Each number is 128 + 24 x the weight over its row's rms, rounded and kept within 0 to 255. Layers, rows and columns count from 0. Numbers have three digits each. The size before them is the row's rms in percent of the matrix's.

# up: layer 4 MLP up, 256x64, rms 0.463, rows 154-220, columns 0-63
# down: layer 4 MLP down (transposed), 256x64, rms 0.165, rows 154-220, columns 0-63
# gate: layer 4 MLP gate, 256x64, rms 0.44, rows 155-220, columns 0-63
up154 087:185098129162114076134178109180135154126120135101140122142144136107159092118172119175118114098117124130135139104140111104153146163090115135123152150117107131124141102089151112118094101117133127
down154 095:134138118137128114113139091149122166131094143085098137099102059123130174119092148121135156168145146158156133170113129078148122123121144097115156121131137114116127130129102179161115139151128101
gate155 101:119143131095118086141084127090142135136123144117151086126139115107100101143140111087118138162135131135121132142158124095139082113088118125137116158086108079097092164124164147103096135125089112
up155 110:091111125136149129120151136158146108142113120120115150153153107132102124136151154120123109068111156153109160113080080120099083126159140127144121099135095078157124137151140182110104104133119102
down155 101:130093095152119143157153150111099136175088117122108108123151154096112151113094152114129121176102110106150079169140139115156129079129113133127102139139106127117106172139088112134096152147118139
gate156 099:114157106099139141100119097100104184114109117109206136117134113152139142091106132149099156099149139157140142143099135108117138134115101120121107115102135149148079143122141136128150088079123103
up156 093:176166123111119148134143135123127094171161134130112131128116165127142134094113122126180096152071126134135123106110129179142112120081149139107154125145125132090149103106118099098156103140082117
down156 100:113123126146124112133122121145101108114122106145129124115096107093166070127122164066140126148137137139125182116133138124184151116116108088100075140125149123139120133137154130146088082130094144
gate157 103:133129149115171119102086155173157115152121152151136130113114177099090102124124159139145134089170140148144122118143117150170145130118155142128108096138101150146085102084107127094150138162128118
up157 096:122149146113091163145157143145150118125084173122179148099168113132099091113175113124133113100129148154154086094136128130144196107118133110112138099107151092120111110138129137110135123118127140
down157 096:148134127133115201112136141113119149174096135100118107167149141127146121139121145099113113153092162087163120105129145131117099133148123144131149165131106181082153080142096121125139108123122113
gate158 098:112156111125126164080104132153120108125182151155142111145134117140135165138164120095142143152102138182142109123187118141138114174113164102118092148109109150128104087153118143112127124138147152
up158 098:141159075140107144145144111139083135087127119143169147108139138128112142129144106140097108158093128160126141117134141142066114120164115110155126137128074135164106139154152099142142102106160168
down158 104:116134158087145157162101138140127148169098133124126112150092134129130114092100150146137111123156133122177098116120105179140132095126130114133142117147126167084099146150118113129115075077110164
gate159 099:113132146161142151077122152105164144118097106082120132081137143110092094136113072143105150126169105115148144127145100090095161140113130095138140100118119124177151126121117128135111136135117093
up159 095:134132086102102102115160148138113110076138150117139169114142126126123127077116088113098116121132138110126169137136120133160173179135112132131073102121190141122157123120158114132116124123135099
down159 091:127091095146104113111152121123144122109102117094128067160124151127144140116126140097163157122146122104165109133121144167082095138088107120130110122166160096103132143099127084121081115138114107
gate160 103:143122124138087105128079136129086149185111152150103137158104139127119120146134104143153131134138155134146120124076119073120071117108161102130087133119116155099151117099140140151106126139143089
up160 102:098156174136111154092094169117142085138115139117140121145107128140102170078135159175109128122128121098134144117126132185124162163125136173142101110121127162110096162148146144122124141129114125
down160 098:123101138178075106105119091136112128123126129127098170117120134133114121142117154116156127128083135175124106133074078120128097117071124082137140159100107152125135130144124134124115158129145090
gate161 097:113180140116107144134148109152123156138112131138170106157171092149135119114147110131114139134123153129107102089130094131136154091094145160158149122140126127122132065141120187122116095171103141
up161 091:150120160133170069111131130112157135146153141122123118146142110164099114118093131149128132177125123136143165114120106133115091087168128115193128129151116078141106137118157103112145169135107127
down161 091:104097134089124096132127145106098130178138139083159128111140115124176153168156117150108136127107115122160153142129095125110114074202103097129105118162153133128130138145129127140143109130148116
gate162 106:126138153089137130123057152152162100143155150098130175135086120118111115103124120142132146103111125152157160127134141085122157129104113113107118153156076071133142118122138108090116115117122130
up162 104:135154111153121120169154179112083089133123130117119134115103164109119129139137183123116151121107120166097152196133095165128155112145125155159125109097139141158145145089135126141149125110110123
down162 104:127116121143080106135094128130134165153111092116155154128156091079123091126116096122085138089090094104116155159143146144130120118118154090097098141120130138157169119106134142174144123137149145
gate163 089:135162094110097150133136119120168090164145085125149131092110136117152116127126133143163112108127159130104176137111140132151151117145136110139163142167146148134142108059084141174131135105126152
up163 089:147149126157139125132138102120157110142187117113121096130129152100146191144159106124127123139142108118078107121124082093136145086109158181096118142154120171123115103145120142134162124158137128
down163 081:124144112091116098104097109104136118126140138118128144105106103116098146092134121124130137133112155138123101112116156148204143171175124129154101128110085088106099101120153091172137144160120118
gate164 100:120102138122084130115123130104140112170126133136117156172141121119142147126124123153130133103111139119144120177129122174134155128104158133153065138118076157175092119105119184097112159143126112
up164 111:148127139086144132143107176161115143142124138139127164154149103143104114080133071141114124128142165111150075075132142112143130145159087150108134091155127157100116122090135152124144140112139132
down164 107:126145167138143096131070102097074123133145151143104117171097128122134135138148137109139141124090121142098119130134139129123062085117119161123168161123164103091097132128124120134157090133135134
gate165 103:091143130083099157134107115138100124124103101158138123140103145180156178176135144118149154174123145150135095129133115108122136147066168108109130151148112086126106112137126142103122118150115139
up165 115:125114132101123129118143109172127130118142114124100136148135175157151143143132160143158113169122139129106112131137136087103116152090184079100132123124139116152143127128134123197190164143143133
down165 116:122123115079118153107138124136125123113128076140151141093165129101145140145136162116122103136129134103108124144124142116091106173136145154163141175115105131124106175199099106115132083149115127
gate166 105:081120147130142137109094131128104073084100139092145123112092141144108144120114165154166119129091136142143120136120132149095123088150139139140125113141155154114106121122095103111130063084151149
up166 093:101104109128119095125150149116117125139125131159139138144068128177094111139130075109105147151133141141142087137122142163125115109131129158093116104162086162131138111107123136114066115127175150
down166 092:131107107153079123106105115096094133138147130146110110146176104131126153126133178098127185128145159123147141123131134173138086111139111109148153090132118150092122092140136088123169135141091134
gate167 095:148098168115112161121145119113168111115092086183159101135139111117120085098148167130105125139107087101104148125161126138079140140147120111148109123125113096096131090152115124161145114121118102
up167 092:136101138128130147122141097123160139159143084157099111136135120151130069111113175150132146136164090126115141143151115133113137097151094095155129111126134081120105141184140184144134109130113100
down167 096:105140113140138142165118148134125090107129078121118132093156115117154133105143080170154103102120115079136146114093152147071124125119129127117137093131133082133164135087141113095149100139157113
gate168 096:085110155119125141115133126139136109142140147147176118124178117128173172108141092127136110156133171165113094112126103091094098130131126148098096133160099131064095132117122113129141137101118139
up168 099:171145132100108175081131071152137106119143135139134117143166136118115152118144113126120181146084107090149106150083151133150135102148126110112145134146113110140123117153086105098158133164120127
down168 095:149162132125141152181132146136117104114116115110149149117131144121123131120123151108163102075094124119140119121166124091141119046097115119160119131110145133121091127073163117113115159101112117
gate169 094:135160068177137131160169131163129119123154146100139135119129130113179120099118115148137135147097156127117084126145123100142078155138102143124126140090121109107124079105097143143118110114164103
up169 097:120081113165102065130123088123171141117166105174093108112104105119132130109125114130110077154118150156136130160126164117145118076147123120127150118116135145104127119079145147103130129117135142
down169 096:127117084119148141146118131102130123155055117124168128166106133114074135104151121117112118124141142083146143147090138131112169095110105128126157127129128157108154134201118114139153121137123148
gate170 099:141122096134148160108130126155145122109128155153131129110159161111115125098149143154110102104147085136091150186128130115139108142127155129162167108164128109122106108077081139109111118093169094
up170 107:122120079124130096135138191095101122129119111127129112143113124153094153089134167085167113127120106147167121100129094113174141117128109146111112164126147111138182122152129139158129115164124156
down170 101:107128154119114167117066077100116164152161099147119104057142097151121103083135110130097122150131153103113104142142168125136149136148123120135115157108153154106128130099130114121116126139143113
gate171 094:130136078132142146146117122183098125103133122079138139104156117077140131120119128124135109125126152133123164115116156094133096164174104131105076117129128095166135098161104118101143137127136080
up171 090:131173171189135178106180127121150107100138107136176102151120165130125107144126116156115131144114123138094099137101118154131096141146153127087152126120120138150120141143142147089124128157170126
down171 096:100131124087109118122086107129068142149140101093123121109136130104170152146142141140176162129130106104155117141132129065128083122142146153147147136176145179121122125107091122122138133116128124
gate172 105:182143117124166123164140120134142104093157098143124118123141156178108103093126100157109149154105126111077112115129098097110127109130127135099129092152111162117095079086128141101156126119134122
up172 110:173096107118138096171162176101133122135148111139155117156146136147102098136134136128154179163137112125148105138136102106087142134143100124135142110184118162123117121130078138105117131175120147
down172 115:120101122135099137133163125102120122122130145095096119111081164107140134161119141129137157121130132117129088117141137138071119165146050155111108108110119135143082117148081112079140146125140131
gate173 094:115112131145164097087149135171160145075116102155181138106127118131148128103140111111066122142158134134094138115162128122163107132123133125132129110135152150118127146132089070131125113111139082
up173 088:104126112149133092124144115136170130071111089115119129129145145112180128070154104099080131129176143113104153135137090133155141130107129145100120142128136144103137163103109085112133149118143098
down173 094:136144108107192122098141135102130147184097145150140162135124179133083142141146153155122096132123149111118069099113136124143159138153152140118137125154122099120141141145154133176125153143139098
gate174 102:139156142151137119119084192124119128117139092150138158109122083139116124068142125144128153152117118065127107136137086138097097141131148106127117119124118109157142124139115171166123172129098115
up174 103:133122123110081117144122123054130121155118118084137153155130133125089144142102133157157107147093105103161115145155119124139175123127124104135109149120108091133122085168178107121156116147102134
down174 107:173137110142120158091152128119138124132087089093126155118125172156128134153112158103122166124097126118175139127120137113091133144093136084153120097124117092146163137091117175134104116152157128
gate175 102:123089133160125100166109105161139117114121122157160084118115135122109127110129118175070148085157140146101129142155072133124104135150134129124137101134111121112139119091145096108084117090160119
up175 110:173111172125124143139121121127121145115119170091112125155148161132110115129123139146100138125158157087122143115108161143136083154105120129143102124104062114091120176096112134124113155110104083
down175 100:078132124151117114114100165132148142125119111133130103178118095075149188118129124131162095144151125131131133099150129099134120102125157120115113137157157106142123134170099107167113113142147186
gate176 105:091130120146119148138092091137181114112147074153116146073142150114107147082176120143120138181126129141140096121116139116128126122129131136112099152117132161128141107129145196112100114129136146
up176 105:145131104166120168110144127159137167126123161152101129128091146132145146164139150118126179121142097110106085101161121101135104117176144131118115134123117141153085081140154131066116137137145124
down176 102:142128155133133108198128185160129091159097116121135118113135125148146137135133115123126075138123101107133135121093116144125162131141147181114143129092190153122117159120122100137116114124166155
gate177 098:134112104142123179141120136123164120185128104154138155127170155129144155105099147173163118143102125120132071129115089123143138128106168077150103127111115095161126134131152117152131143162117137
up177 102:093122096150143085098125104119115113107106099103165125121109148110166170139140145102141149124096086128130120135130159119098157104130159164129147165154118133143170144090112131173101084121146121
down177 100:108146110128121139120089114084168134128080110146151128151102162137130088134142130149139167121129112128100101167130130096129133145119209133128121170156150156145109104130164122131110170125120111
gate178 103:093145093129035166147105119122121109110107099095097143109117133119124171127143112134119136149124142124176124141150132107128119137088093131137127118133109108138119114138106147141118161064107111
up178 095:114160102097154118133128095159109145135200135125145105148143143149124113109127140132078123126117139106121140155155149152075115108126169156132138119168131128079139147139098093108134084129156151
down178 095:110133113128123125168103113101147116104126114112136133123094153144131127106134138071101132098090139118122114132156096109115084116083155119129086128168123145076084138070094135105121131123114159
gate179 098:118130116116128106151097111145126126121114085088154101113107147128126145099123088130124118114122122118142170118122086111108115112139116136138103175112103155184071138092175130153119143095081150
up179 100:105124135112155126087125128137145144135172120172182129149105125116142128122146119165146113162104132157112096111100115134124122094128151126109141183148148161066130120095105155152110175108114115
down179 105:156123139105130107147167117120103148098122153132112077125109128144128135112185120141138141138124120111101146194128097121136088130157118147155120128152128147086072162098141103094137102097129105
gate180 099:106136090097129147149123123172110158116093143137138119145129116164124167139081106135158134152164099092131097160117121126099121077099177144162121158099141164124123117103143136154152128132156112
up180 098:085081096101146175119117120125144144150111150090135120076125104146131117110122115122099128115154138122138114123124133170099170075113147109138147104109106082135085141143161153165116108125129110
down180 099:114125107158127140106148118104136163163137139141116094103155103139161160110102089123108117133119046116094143101133130125116082150149132163119109153110141095148140127129095089144130146134171109
gate181 107:110118120134139169183118162171140134108101113190099139123084155117142148124142105119146087154156135125131123122101079099156144146133095082102095146131111148146109142110125129148104151127132119
up181 087:106116077120134119116141144170130155113115080119124150146098150123097111139118109104184173126131103160127193152106124137115110166115159140135107137106116151146134137153136144154137171095149148
down181 096:156112138135155150137131117106139139124130107106150122116113147126133103108119112075099127142130096156117104126102135106121148099109124126149134098096169058112097121151169120066139076144112097
gate182 107:094128128089148149152138138130151132161135130122172170149099135152128102139180103124118099154138166156137116115178140137100107127114136114147086179147146166127152098163133128108117109107149097
up182 109:104146128157089138117113126149142157084145125149103100119108167070140130105121119144158141119147152144159090149089124120107126153152186144128175092102105084148102118121130134120107121110112126
down182 104:150136131164127141157105149118134085113112087166104142116107100156091119121095143127122154160148139082085147138135136121164162095092102140131105130114117109157113090130088106164138116135089144
gate183 099:126120130130138162144101117185136099110120136141109119128146126147136147078174118150107109148128127108097101140109117135131115076121153095127152101100076147104074114143142163103125102135159089
up183 104:098137124149133114133101139170122130143098126095078145143161088122115127093131118130109167132122107116114159152135165147166161107135159131110121169165090180103126113159151127079123121113134114
down183 103:141194101096123131129161078141097209108131123135098149156173156136127109124124116113140115153119136139090112116132123153131129122129116144142184110108110122119148143122137119107086135116111100
gate184 098:128124149166085112129130185134134147126099137104139101122081156123115097112154135095154173120116141125151153146173089128091121115131139106089155113107081123145156125109110155131107132092146149
up184 101:118166132137124101124105116069088109155150108162144103101143126171115146112129071132130088124129170085109129098130123117134118127138136129114124104064122128143107126114121107141110118144100073
down184 101:152141147125142125128119136131148109132075103114112122139129151130116108120146118142153108163120129131146166135085128183137151067137132139166105133144174098158121154083161121141133117110129195
gate185 096:126107131101068149122118121147149111126075103100100155129145133132104151123127123128165087139116118159141154149096143127087111091114129089129113143088110153166079103109138118158120106131171139
up185 093:118118122150085123160088158104110146149105106082080150105130082073106117151125105128127144148116144130156121141097104129131111089124156121115150146098163148151138141142081127111100108112160130
down185 098:131143154107148116135172157159179127149134150124117145138121149103147102143135106127101108115185108160113079100125136133146153121108131123129148111095111126073124148139105079168144135103097162
gate186 104:122112142150134150089106113137153116124137112177104112078148125125109138104161128115145102127112171161096071121137089068104102112100102117119137117135165116139155110089112130104113124116117097
up186 114:175159116104124137138148082162111118133159144178165125119104123087106087145160144093121140118141146131109138113156139110139132126140141152135159159145125125109136111147111151066097140125168087
down186 105:139121108101163100139113151086137145109127133145090099109145138120173140111120160148117110143164118124107085145144129121122132141150125092079121159088110090122093123142146101064167153128120147
gate187 102:145119162134150171120154156136128140090097134144124118125165126087115078088119118084103144119156131165103079105158107111105108148130147127084137146113111149150080126143140125140155146110148151
up187 096:122111090151143133122100109110098118153167108152155147139125163107097095123042167107099174133166121105131094104113138122170120156098121148125125155141106147120127141131153128144120139132120146
down187 096:133141117134142111108143134137118148140150149121141115122141137125141128185178114119086135134095085151093126099113132123154104105157136083143168085132086107154087118104171127111136154134104081
gate188 094:122149151106138134126151159143131097123125131117112114124133102128164124125126153122083157166114174117123132124147115087111181129148135088134120142086078166093058106138133130170117130116120142
up188 087:147109145141126136117139091133100090133157093114160097118101118133116148108146139134146124129169076162187116147071135140148128156126143145092130120177130113169162161110094136128135144114146124
down188 091:107145149144104121113060079127159128086132103125130139108131124107101073110121103138130115142099129171160134132169168148159136129106158113112092137152150111128130134110118181107108142120118103
gate189 100:146134125119123101092094133120105106144149130114138146065154155107116108138078115131145151146125127108137157097097120123106131070125137118148126183163136134180111135157100157130117105165135153
up189 106:105122113135082144104103092125175137121104142119124130156125174124111130153180115147098167140098158149120135126132133139103189103128158132136109135114141139138076151131128172138109108136162167
down189 104:118099155116146097110163113101126147111125111173096161143149158128100106118104118126132148151123140108147114121136113157193132149141087094095115104142137126098163116142162115115177135081121098
gate190 102:145144150111101098141088159141097117132080095141109120153131112103166123124120122098097141118114113134127146080164133117178114095103148153129096129135101132122085145174137134086157126109155156
up190 096:081158159127136104116103134144150105065150125119097157098129153092156117103150111140150143167144151117139116093101120122146127132104105098176115141123127117100137147133101121122148139180170097
down190 095:136147152162127159134149147125120144150095118127128109145147133150146106129128109084094170124146111143110111117125131161155103105138123178138102217142098105089157138171115131146109121126137149
gate191 103:112148090111115152103117100092113109089103112141130135076157114142119121168118129110110098165156130131131144121184057152120100141120163125139094170096137135139141140101144128124106131120116149
up191 114:119170156149126127146109174140129121103142135114112120137124150143136121112157180148125144148129110129168121134107067161149119146142139135120131115127071090124138089177126107172168150095126106
down191 108:140135105165117087157143154135101111130122134120065144132113100120166097171141118129083117121132102105100153172109143161113103120121129138126135155119093081130100116110154170139149133083141125
gate192 099:133140122152132166153153173093134105131092113141116113177110128132111168171096110097104143188147119122096128125150146083123144094102116132120088126153148145152141134135109155090132118150104134
up192 107:138137134124123131137120196131101121120164112166097106145133124103167112124113141113058164147109124103128136080126132078160114135139105129097124132125106149157135090119117152110100167136096137
down192 107:111139126101122170101137178082107169113125117146137118158139147157149148134120157139151145128129120096109096117161137119067093087125174145104143112110138106124153159090124144121146125111098097
gate193 096:075130101138121112131124143130114105140088126113137097129143111160098136134145120126093175142173149143137133173116157122115135137156165164123081191103103102105140105105119161142140154105145134
up193 096:107158119126132126114118146156135121140085124084119142168092106120114147120137133126092152069164112110113169149135148137129102161149117163144113169145123087085118112126090133154127164085137120
down193 105:135157153118150119127173159126100104090151109142128128138087150120137126108127088136104107127139136117124124106090140161126105152154090154148153159103111103105187146096135086143161100158123095
gate194 098:138162122101139101142116093155133118119169128099149157130117096123101140142114151152118126159146139146121166158181130149142088113134193125159137109155102137134151181124112142118082111144151113
up194 093:147096112113171145098205133107125133134099139114104143132132123140127126144126121093149128162132135112122079162131107146176176105102133142121121151138152161148130148157125171103131113112119080
down194 099:142150127160100144110140110140148164126144130149151077115083108115132116130153201109136096116099111096110159126154163151127100095089120152136133154151107161168106120137169126132121120135133111
gate195 101:124091191109110128145097099079111107100126092113200131105122148112126116127132120161142127160111143158140110129139133154097134141121154099110111181121105143134108085120116100155107135140144127
up195 108:112140074130131135136112135140124114183127108086096125107140094157112075151124166119136091134165157114137092124100141138120083122137099174138113086164133135116164161112123141121123114114143140
down195 103:143150143122132152153124113137147153121129174142160161109132074125103183149139153099161103128107132141100156077107083126136145123114178136121111120151140126155127074142155131105130149108140104
gate196 093:133083111148127179167123168091166092144093129098148136139123117131105149093112091114082118125142123134122146108119151116165173124121140137116085145145129104166144143171137102129123097111133150
up196 084:126136154101158095157149135097145115135169086117132123095161160135145115124139099159110080113103130088104107108145087119119147102095173082136156098139094125106123142145164133103143125137113129
down196 100:153149107125133138113103076117157132097162157145122117132137127128119149090118149105130128171096157129124136084178123127129148137110076119098110090081119135117089134115104175145141101112110097
gate197 108:116079107163167074131117117146139112119124110124165141112099184136125121104164133138099133124131134117132137125173095136132138065108155128147118121138123115155144120145161148163141112111118189
up197 104:147126125102145133125158155155143159130100118095154118125139166156155072133125154154144117156122127119153149143114183114154160156122127152137200144126117103145151136124084098142121104142089131
down197 101:105100075168131115130086124123149148140137142129134144158128157162125156116104051107132138129171143144088136088122150143117127136150108149119173119117143139150089137173140127149131116102143144
gate198 103:121163143099150103115079151133180159186096109122142147170134124148115139080137108085127092139139136129124123152114168077122116143109143145157143120138127143108119102142122162122139102106098140
up198 100:179155127123143170143124131093111112113136132158112123137094087137154116141095137187127141112130097095118153126133105106151151096096085130085118113179110135103149140149154101120128109152129157
down198 098:113143127106100143102157064142127104134129124127091098096122142123110147110107150109126120125140153164133125100164115114103184147115107138121110108130167167182081105094142140109129089112125119
gate199 101:120109167107151158124125134111111129192109094136132138107123142131065091110132126134132118126123151114111126095132154093147144076106127165127121166120063136131091127125128121101129116104083134
up199 102:098141080127085109127136100134144152106125117175106122132137117135121148134107121163107137118120141110076144146095114175116158123138171149128122108194139111154106127105077122142134144138121176
down199 099:140129128095133136143115146145138134124155128138139131104136157105089114127099123090147134181125170153147099128146139112165107058098140126128181088121150113111139099120164108126102087127165113
gate200 100:100200117109140108128113110121174135174122105140135124148160099121135130089109153110121152114121167180120123119129123117087127105161110160141093156128149153116105090107096140135162116142108122
up200 104:126121144160088101111094131148124151139120081153130114130134120089105128103144135133140102170133119110104074103094123178099155096103147133130161153134142108133091083115113123115153117152157089
down200 098:104093135145123152117116161156095130128114162134145106181091076168142134114139106112115080187112127099114125093121109142134105102157090134135155087132125103138139097132124122152118155115128112
gate201 096:144134163141133165154115085132130133085123132097147140108144159147100158104140125152103137148136142111151088114097135145090100083091147161083092155107108116160095109110124132143114114105149099
up201 095:132141125164136094116084104090156113099120158089121156144104140121133156106143099102144079151177096145119154128093101152107159141082128148121095117111095143155140123129102115107109112125154143
down201 100:111105144126150089114159168120180101153144155145113152120095128121107114167155158150104133162137108165145070126102118161109117141101091115111154119121094150118137156107137114139176131133144135
gate202 102:181165133143097138117087127141097117134167140132141155073108148127131144129128132151137116116136139133131171112145139103106142123147167119155091131146163158150169148144160150078101136145082133
up202 106:128099097096124115159151116097165109117085100146149136114108153113160143136129141126096171070105102123106115105109116085145133167142084168115107126118116096120117103123126123169126100149144109
down202 102:158112126135109089101127145118084124139113118162150103165141144105115151087116142120120129110140176109094101149137128103162159127116139073129113118083103105124088109165069146117122143119140136
gate203 096:132150138138102150128091146150110168136134109146136125133150167136147131164140137152117134118152160096119138127106060131129115093137173086158116169180105138130174154106138144138121099157127103
up203 090:105117162107132142126173125124132089135117117103141123123073064119097147108121144168112103139095100155150107160152157132125131106176098127126144105066147123103097109131105124112123109113128135
down203 100:127178153101138161121079136145169097156113087148158153085104119125121152124138113143156107139141132163099158101147149074123119133127150101162100121124136142153149096125123126152118141083110142
gate204 105:144134138085102167112106116150131084086110141120107105125119116137111127081107153174142132125118133132128134108156145170157138084148113087162146101129130115136114119106108148134071132129161078
up204 104:168173130106183132150192101172088101113127129116103115122138127125152163136126098131131135138150150132139095120102135125127144086117113145094095145158113106122104114089152138098125120165102135
down204 104:129128131123108121129125101122128116158100134104147096173125126079169119124147115097136168128087156130119192139095101151124135141174157118153149137135159166147119132122181114134139104116115170
gate205 099:132153151144125133139128128123101112124171133087154106116133131168138133077146107145125129162136084117101127085110118115124127125119149180123068116150072145169160106149135160134113147145109103
up205 099:109134112128131151086118114133146163121096136130120109162063131132102183117145156148116098135163120123148100152139114098128164157133127120092176130135152135095152140133072162148160117127116126
down205 104:150088092141112116146097127135088071123129129156137153139103129167114119132123089169101145110167149127166142120122112103132085092182139150136095147142113130132112085119102090133120127140108128
gate206 100:125127138145114137167145166173122101127169119133139141175113171162142133112132128153163084147122119156143091152130151136122095092107138138105108160135104146138104118089152155145114131094182133
up206 102:134094140089141149106122130144128125155115125117104159086116126120154102142132123097146081105105118090147128128163184114161095131184148110114085152149090131122107135136150128167127091133152144
down206 099:118163136143172076100114093115133132138132116121145141166135122114069137153158108110074136080158103139096097161142130120129119123111188158119128148142126139133137122117135164129095123124136159
gate207 101:126156123119116122133101148127170115133091178115110122139152145135106084115104125117102140122144118113130147085149082137140124172086158099116104098150122116133089156180128125105152096094090133
up207 103:071117118085104133118103176134153121152113113116140112150093152178147109122176119132114112156114101149140133122103098108099136104123139170168142103119121115086154178138117125124137133094146121
down207 104:160151125151096150110136125097116148162143161114091117103136139110171173134132106115094111171104107126169120095177153120131142123136148136120159165134127151097128108142095113142146175133102164
gate208 099:087140091107093131132105157166117125087105130152130118118134152153104122158083109130124116175163175103128126106080083132104141133117162159142141126150112095136115139103121135125135173141144097
up208 096:136164093111103126117169122140078123083119145132140093132182132152119132117110114108127137157124150082182125119110138143153155188117139159122136127139098102172130093117106133097140132128137144
down208 096:100138111098163074132121147122138125142128121147173170094113178110146130171106165148107096113165090100141110108129095133102133127144142122098108136117162117101161127141167119137153134143162117
gate209 097:142139129145150119151128171124086145082125122124046106122117098148138116104094114129147159157139174117140138131157129145126097116133147104161119148113170130169136149121096132131096094139135098
up209 099:147081153105126065115081093073125145112138148078113129125119124126124148152149157139154137135098131175129137142178122147114115118107108138131118131146111140142091110136151118099169155100112117
down209 092:149150127122165137136114110086167155201102119130134146145119108121156158116124134129106138177146133122123102151124170099118144097107132157148167133114148091134179115100088142102119122144143109
gate210 104:110141134124143135075139172127106125102082136075146109113122122122109101105181098119159131167163128136119182135111133092112119144115088123120119152144151158148130106136095167154137122151134108
up210 118:102123097136120121106092109118127112129162122096074143125133167126105141097114093094119114121113120094151101107141106140106166162070135109125127103125183099111129104152103137132156160159102131
down210 117:122135109169113092130111142160160154165152092121117096151136136128137149078127128124096120158112104153144122126162139150159133114134131151088117126078125122133141149106165073130140090085119164
gate211 106:103158101081122131126108098142095122106119116108159164095109149111105126115124105114108156117140140116138171163179169132150141097143157127153116143112078081125141116132093152118089123116132160
up211 111:115138123088109164163159158148130168103144140119135131083138114127113096149104173138096106140138129137137117197128122138113147118147152111117178128159157126110101153161175144160142153126125118
down211 115:162153144142138177155104089150118117104129085151111126147168089135152141169150153112100170137143124148129122131155130122101098152106158156129159152106122116134129129145158121161066121103123151
gate212 102:139132134075112098114115144145143085105118100129149137184130079155109144144081135128129182137115080126112116124098122074118108143123130084143144135131117122145157127136126179130124124141126091
up212 100:129103128114154108127133129119138053094111151111143126094123113109135109111171140109119104111144151118106140100148128098094163134107087114124113128157150101057153152137112095151138157152124106
down212 100:148118127149113095136169106111129107135136143119129104178094131147146166128128109129129126148153154079127162137149109135117114112100129171156065174106088097139134156108155093137105155112140133
gate213 091:142099126187104122128146080149127105138102116144157120122159131125132063099123108163100100124118104118105116137109107101117119149124157124117135085153151171136177157104129121146104158130157107
up213 088:085141151116119141147145118114178156112104126110134152138111143095110146126093157137144122144160084164095128130185159117108151144136116151112111119121159112125201119106095138105138135158116155
down213 086:111123138090124100132110133139109145132126127135146156077141095116171138130131110107118122135108108152139165141090114154171167140092167104110129119153163160157121129145104152133125049132149113
gate214 098:133116156160164145148093195143148123109163127089179145131170161141153125157125135154117120154149160138140122170145124147112151126116117141151104147105122108129130132158130121088179123134166137
up214 088:139127084129095092110115143111157153146129135113181143139110165111179124120144155140081179152147166126105148126140168121102173095132103155089135102130118135142119119134118140143130105130101098
down214 094:106135110142111146118143159100119177160120111102105137108145151133150150115096123165104162141092108127153140063104161165175078149150163129154137131109128122101119129156114152114149128120123147
gate215 099:132097164137135136129099155160118140144091095164122137117114097139103130142115097129115071132182138074153145159095103132150107104131108128132097147088093129096127151109131118093164131138121109
up215 094:119147066131141111147140109141147105156118151113128116122083114097094064163120130139164147149156157163071148114130115109132123136133119120121137106135120138080159149122137112126073142142112145
down215 097:132123122121112111158137123137141146170111145189123151136129123141161141114147111094133143101140207102129134104094130131176112104155105112132108141150131154080117100128096141157112148149114169
gate216 104:105143089136127119129129121134145138120169167099180151111076142105123124139068158144143135147139125119108125155187071137107165104100117087151132147131125133163114135133156139117130112114126146
up216 113:139125121136093147077114112128070145080110155130092123151109127153142102121138120134159148134071106113113125124129164131141168112142180136131114093124144128161124132139126143146120181108087104
down216 117:102136162124145130163079153125157153105120110123125153133153089115170071140100145067112143141118110159176123136141126105103111145148138154116168092149140137110114148123107133145105099135106140
gate217 097:137154104110127113140084137093146105149129110124162136172099111140103128118176144136125112140140171173139101137146126104189156140164150110135128162138136150122102114112143166096138094089135152
up217 098:131162144125111122085098099109148129052149134128159138172079086113105179136122123127136129101134136156121126144107101115136090124137150154128147123110104102112134118124151165172142102152115126
down217 103:153197143141120161122109145119103113130109135112134118070148166158150122138110112128163136108096136080120116153124142178138121145147097122107148160134104103139142178164110144092129107132130146
gate218 102:147096146090143126126129116152181096108131135108145130105131151115135144146072159127142117127137102151130155134114131115149140115090178083116156179110117136093089121125129154150163076126150127
up218 110:158086144135075149079166123114116157128127127128141160119149132122137117154062126103097125106123148117149149121168121157112115127145108134167110134107153155134098147134143092104146150157150082
down218 109:135077123170121139081129081083176109129117135157120141108154128148146118112107149114087129113137110126128103150142122109124131094105113083127097095115156096180118104141100088124136136116151121
gate219 097:190137088105106146153134114152145107163111087112163118109084133140134124138116108177116127110100100150106111134125103106136077156087112165125114140108111134154089145129130089149151123129124113
up219 108:092136171096170125113133135147149107123143135108159098148166119121167119121181123141085128107078133137129174144129074145131177104143123131162143134124142120098109098114124114095114130106134140
down219 104:128151082143121145124154146135104111161108118134117129135124089178132146119104170118156152132114151096110078130057117106123118125143179126138112146111115096158140121118155173129125116108130086
gate220 101:114132130141125110109102131177121115152089113131118126140178100157158128145122156134136109103072142186120148119150123111175093093102090108086125150100122141136146100093114157126120132133134153
up220 097:158112137150173082104169134168124137148105135140129150117126130097141106122140107137143095059121144141153113161107100166129086129168167130173142131158118122157124140108106143105127107124108114
down220 097:124168181099072100167103138113137126115150102137133126090128119122115139122155104134141117120139132108129147092136181126126158142121077131150098121109138115116146105088114154102116092154157082